config = dict(
    hidden_act='gelu',
    qk_norm=False,
    attn_scale=0.177,
    init='normal',
    init_std_qkv=0.0395,
    optimizer='soap_variant',
    beta2=0.99,
    weight_decay=0.028,
    batch_tokens=[32768, 65536, 98304],
    train_tokens=490700000,
)
Each number is 128 + 32 x the weight over its row's rms, rounded and kept within 0 to 255. Layers, rows and columns count from 0. Numbers have three digits each. The size before them is the row's rms in percent of the matrix's.

# layer 14 MLP down, 160x640, rms 0.272, rows 0-159, columns 448-479
107:119132155120086132148108110088131146122113100123084109152086088112094085140174085134145127214070
100:108132123098101093091146146119109147104111144178163135085082127158161142187109193098116107167082
098:131079102136150150121129137143150174085120141163078096172144100124132122110152131144118137100149
103:103135115138138163086116119093121142103145138163160100098118116073142170168105179139178156176073
105:134103139093124137136111111119095123126137141104118150078125126143096147106137107161165096162195
097:118119099138125134139130136102116180069106123097148122120125096152147104164085083071121169114127
096:138108197176196131166131086120136164134078088125062170140154090153142084152116180109085142143085
102:111111142130093154113124165064098110068176116124144175121129121144142091223159115125176087132133
104:129134156066124181099139152188106145112137118048139121107126068143120156128171116066117145127155
099:171110089067119135121123101130122114077106182140168085173072139119133145090137094162133189110167
101:081145140166115126143148114170175136136130142155160088186125085133147119097129054118051117198126
101:165185129091116123092182151091127141110101130129192131105063064152087121116126184155107087172116
096:188127109086162114088118144153102100116149105101179103113169155061119157122126167133162159152135
094:090123131179102198140149137167157167137143163090146129104134090130163074205099183121098165122156
100:109158171118085079103144095113125132133238183143137119139092120157136123058105109171143140133082
105:144095127074143122141110154113129152129135122091209082079082108092178100067046070128094172128101
098:162148155147117128124102060056180131106142156102125115122095099092092143125085137193078185086122
103:164135109119175118142120209151074068071127124106114096129155136108153172178143104067142146136102
101:104151196158092103168098131080125134121202137066118145133102130151080133133113044121127154135155
095:115096122134151145096182128122188107129173125149114120075147056141184140106123102152146138173121
098:139134131118190080157073090130119094105153095177115157098145139135165112146132150124127184139086
104:069085090124127220117155120146093130116082140169135141119125133058118082065128143159129144101129
101:158192154141129135191144161105141118075125163122131089116110192142133140151128099104142154099104
095:099055113144142133101112109176120104141131091114125154150194132122149150097085141120111135128064
098:128112106131144126141194132161089163135093092103139111143192154057079114170232090181166139139158
095:091172145157187139130143099091105136122099146117144112130132101130137159222169126187130112114119
100:154152104105112083118135184149132159161143109098138103095126140100104175124119070182104120104119
103:128164118099102097172120184188126158115134098166163170162096150144125179101139130086161097094138
100:086110123122111143135145148149093071096146105031054147182159126083120144116115179059185152134128
094:140098112155132163169107163144118133146045097103116123181188087132140113075121134099204091175138
099:127108179139151098087135122154195109145139133100139128159080049111150179086131108106135157133120
104:201176147108081152125093167145149159085175136166067159185108161141142136168160114086129144145142
099:109084105157091094165103127127146080170128149124101124132135075161074166155139114145132116111115
094:088123164082108144137131117176138136113145099122117158111157148086141129057129150115099181120156
096:214153136088130205140101127229136125139166155133090143131138141087120134108074073174139148117170
101:129086125168158128171128124088137187126119134104134097132159075136152160081085118132088116199107
100:140056121171168129109137122127151148159121144125065163129089118135076114137124119162161151138141
095:091115124104175122123088129135159193131120083152093128051124150150086188046102101127159101148156
100:144097061131083133121145109123114185135159067115178156108161087164105149124086053106114130174107
100:166130112142143096123111190118119112164105125133122137142085113124099220122153095178116125155134
104:163111115175101105132165092118150107099140159137115080139157124158116173155147147179109120122099
107:134131112129149171181167137092114103128155138137123101156107108105180134089163188160134111121154
101:098166143100124106127116162217158127157177101079126138106125126139122158069120083120148112132095
097:115171189120151071112113133086177180143100100094093110107153150103138125072161111131127088168135
100:124076132099093112110176109139181137174172118100151172092142135112173103112129171092125088078072
098:167149071057128140130119102144162193139196117130132097125071105176167146097089163123136067186138
100:158101090113118070134080092093163121142177154182174135155170097084111127176192168123070106086194
100:112095132138102167145100172189112192147158076134086091126139146114175100071121142034128126137101
103:160130093112100163108079154111117103187093148159172125119135064151167076110138091084093123221123
097:128120168152134100092168107144087046160103109091190138111094083195070161182148069097112110110144
098:175146104152125161132155177206086136120003162135110130197120138079177112125107133052077069105146
104:100131105132148155090066122148105148130104216147105163108100135058179168118123095104191177120137
100:122119129061182089134172123100121153110154164159117118128080114095136152175107152130070134124091
101:132107153147108070101107115148119153119143145072124080081153116088073129094125134137141125160126
096:115116161145113103082144155096123099160072126135197099139127141146133167078136146033162195154128
102:122132137064153177079136100120132103097105148140134153191213106154085128080123111151123116119075
095:108101128126133118140143134122138110070122130184105159114096113137111147150149078137110083095170
103:113081162149186111163115092120110134109171155093081139207137120154117136113084147069126137104161
100:130106074097108159102185120148119138139078128144174153155101117146103137189125145126067124131152
106:128159164112067134089153027182124119123142188128115110148151127157091147091138151126115182118145
103:097159146132133134191081134112154162140166116168086138138129120123110118160135119095094085142160
104:101135172144139163048160106100084080111148067074129156125173176121103087151161056108149092166117
103:126069139138177111095105100167085107139135129109097093130132098131130129141095117128096090085145
097:129114111077118068171134162175164102029139133101157087118152116119163106123114107148146125087163
104:160061096134157086188108083102145115142153153187100123143161182150100148095155137145140128148079
111:125143114103164130131109134078112159095132138109164147116119147146132122134100143207124158128113
100:162136092131132114105095180125118152176163157154117063136154126138137163188126159164111127098059
098:183150133074111157103170154105141130110151227144158106186122150110156125135158111103131165145057
101:159148080106126164162161149109128126121171114104136121146172122165136116131137159110134155136091
100:125137176114152090126077143159081121137143137138094110133146084118172108102116108078161180168200
102:144090127105118162156186066127101146148145102119091179197122089191139126171106152096147106066115
094:190128174134080122136102187097214121108196145149109082164110099101160107087124126117092185175127
100:080115188127106173184131116098122124097129131107163093148138147112187092104158156122138154102157
099:107133176134122117129143151146153095121147146122143128147153126142103114110169159154142105124121
098:092089118186079160086134081057125129108134117123050105148175091103132130176103142152109093131104
102:135121121144130066124129190100104149118167105165172146135164120172155144071094166101137153122065
100:154156145099084180109127101042139110181109164149124138130139154117148075142129130139125139133154
099:133104150119147108165146098079124119070091143065142144143154092146113095116177167061126116112125
100:113167143105095175134108164087157136138091127118184137108140112134104104063121130086090194165112
098:095091194135142105074065123113120095107094153121094123137090142153100155133126123132120101096108
099:113115144108171122072153154131129162105160151102114139186122137094103204083153149044121176137155
098:125119207100149147176100093077163110159128121181129093123124135129135082101117126142122116150169
102:182110137099162037112156135078098119115174158152130115180142125106086123108139028109152078156143
101:125121158114161134098137168142119102094119187197164090119149082115151067205137161112142148165130
100:151155062117134122097081088194118143110103152108099104138125180095113173117106199067118120149108
101:165182115103131158106158134106153151115122119113146112128089128120068114093139109158099125123069
101:156103100137160081128115162092186127133078136133118094186124072055118103085093164121131156109053
099:192133084165158201086141156121118151150063072124094081105122161099136133145068185135094050139131
100:145104117137118140098108150189083094092149090145143137107132124106123131128128135092102073098132
095:145159069080126124159169134087076127193129128173088126105123140144140133147129127103137134117122
093:121086147200133149179128166199087175204111135113144155145154165093172113187118128099110115144175
106:132119095132059060113161087127143132113079161121161190173174140090136115082155102159104073187110
098:140126137098176176110130134087137139163123117131145051146154112129114132166100105086148167100108
102:155075165160115099209145184117133150104166114098141082096135159167111124162124083112159072157188
096:105148129096147106128135031196117145101114116124085173108115077116117121134057159139106147132098
102:150124089131187175146215074104109146137139133106179125124141161143090112152076172112146060115096
097:156134107164170093134180132145153131111142111113116148109151099148118094144063117142146158087167
103:104130120098070215101129128125072115054144105151129074177102079114100160128125134126084093153170
093:166133127189174116140161179142147092103021110123121165114173198172140130117136148131125055116154
098:115125149178121136172144068068108075102154121133119110120165125183111160143195144160148110076154
095:089133169155141133072049089156107182122144151151131128114114111140096130115121115050101142154142
103:146129133143125104136113140077104070107063128072154108170133065165085200146145111083161094146120
100:097070145145098125142145067168119135115146144163140142155133117146069089133112085180092135142064
096:099105128125158158150136100124088119157095135092090153151148132111132066206157118142109136107095
097:149182047132087133124137119159163089082167116106194166115114085097064148122102136092177086119110
106:060125136148164143112085133131092086145085111078141136105086087145066168115173108079154157157073
103:147153079095171089062126130131139130129110119130123133124150133114129123125122114158134142091114
103:149182087093104130134134144087175156060111116142091116126195140097134089158075164132094118080168
095:138101111120092152126117146084076109194190124101118123088201104116169105154141098111141141146081
101:085088113106132181129097142098133088131145194123177095152132138097103143153138123156086177100131
099:156095107114051150082110179129086197099127117071182088112116102157112207146114193176124121135067
093:110115147115186152114217135092084106141147173141143142122176134120089088128125145131074107102092
102:152115135125072121062148161149138153155137158136119122089119151138114111097138168123129106166170
102:148145154094106065152107146179108121127131152157121107125083110135157175110139129128083067140154
110:163141093102115168127136147168119164169122097127193080143054156156111127218095083111126135140133
099:060181151130119126136170175051125126138087160075137088129132133082176107132124131128098134120135
106:166127080183034127128147119146127167076134196156202097108154100155129136033116137100123127160120
096:096095148117136085138126146150116093122145119087144154106105170139147170122127135118114099165149
098:163132172092158098112132193093140190152151148123104159104155147076135106089131180065183018150143
100:184125149126165103063094146188121130111153093180086098156152120130106167154120164148156101113108
098:125083121130135179162106103142113128074128127150091104070119100124132151085169044169099166117169
113:156077149120118156177077147089067117178119141134165134100132145094113148082115115106131100154111
102:141187083145103082098140141136111138111121125124076105134148092133124115098082144173139141127120
097:112141120139115107114172089124105065095144175132097087099121079134164130133094100150143116139135
098:109138110108098202111140123102104094122103140093143112178135129140130176164144139146154150136112
101:108169130095119098129152155183109115126115115103106146139125134096111224126121047170089116105137
097:143160150086085114085123144115146213145186133139174156138165106096139145102096123144082109189103
096:212126076195061072173150205121128150072163168160135108125114156154083148095157164136137115102153
098:081124106133150140159141101093068117060138163087143107142152080109104142156119116120065133153113
100:154176115138117108143129141125116047081154123066161089092130069132115125163107107085146117092108
095:150127101185125118108111107145095128144118093132049165122180098148141139107132203142135216096081
096:104118091077198124129099152131128137147113150130101168187081165102144086096172021067121125116114
105:143120147147056104162138086138123129168169188142185151122110105116129138153160113179123109142162
099:082137153158115106133095087100126190112157099094217128161163152129082161157120106085093130172149
104:164149161138158099126075153079090117155192134164141105114132132171143147135111125110139160121145
100:110184115137137118169137098142115168132141147147094126209106116128144123140168133136131091153060
099:129138162105092129107146123130164112101117152149112100129149083110095074099099166093102149100146
102:113156152107139146113118092136113143121120109082194112153117060092145106174086141122149115150111
100:163063119142093132181095122115094166096063147101139166127091147182101157066144089187067180170132
098:133098134074156136137122159161130104117136127189193114144136111110113135139113116124138146044115
102:205110143124106147129114154182091157085130142094172122089131106163167111118095147083130112171100
095:182177113123215158141087144121103131173131135180157092113121110126111104167113110139129246181196
102:117099171124144091143117104085144112119072117124111043129152121133147109172160081183119119106142
099:125111138134049078123146077095106169133184150061164152105091141154159102134202102128147198117131
105:166119102127154113094103095151144102154103147168068181122128085117113090168113096117110098125126
095:145154115141163083159086115124079104102157179078202103171201163071171084151168137131086107130093
094:072097134179130207124141153105171104130174153142128070150109137171197102097074101145129146089158
097:132107079114095150097050115129157131116141176142155180079151186078129152107142114144167082205131
095:067148143085136137087112099078176081046075155142131128195099129105169128125149194151093093109132
104:117118085128106163112129134137135131037111128131068138113151165139115125183178145061110100125156
095:118094137097168183117132092158122083139111163144067141227108090102110079081086153109125172092143
115:117120124150132097114170118125156148171187095072150115105152142128116188173207142118127096135102
099:116141121190137127116136159104096101135134063170133135115144140161150190105134116197132079119116
100:090178146177149084159091166081129111136092145142127121132150156130155108138144196144172127118127
101:138141099079141149147079151125135120137090174133124072125096126120146116152107112150112081164109
099:154089188202121105082164110116109157099141112191166079116141126121164122117126135112155172107146
103:164155132100162109155073115137131104113079055123121099117146114175112140063165131152103148113134
100:151206103059164017140071130111167067171125123150156137096118135101106093155145112108131137138107
099:190170130137164128063124116158116153161035190131109153165212168084144137108171115029185108114109
097:146130153145066119091079137083112147111135109111137141132080064116116106162126081113011122156126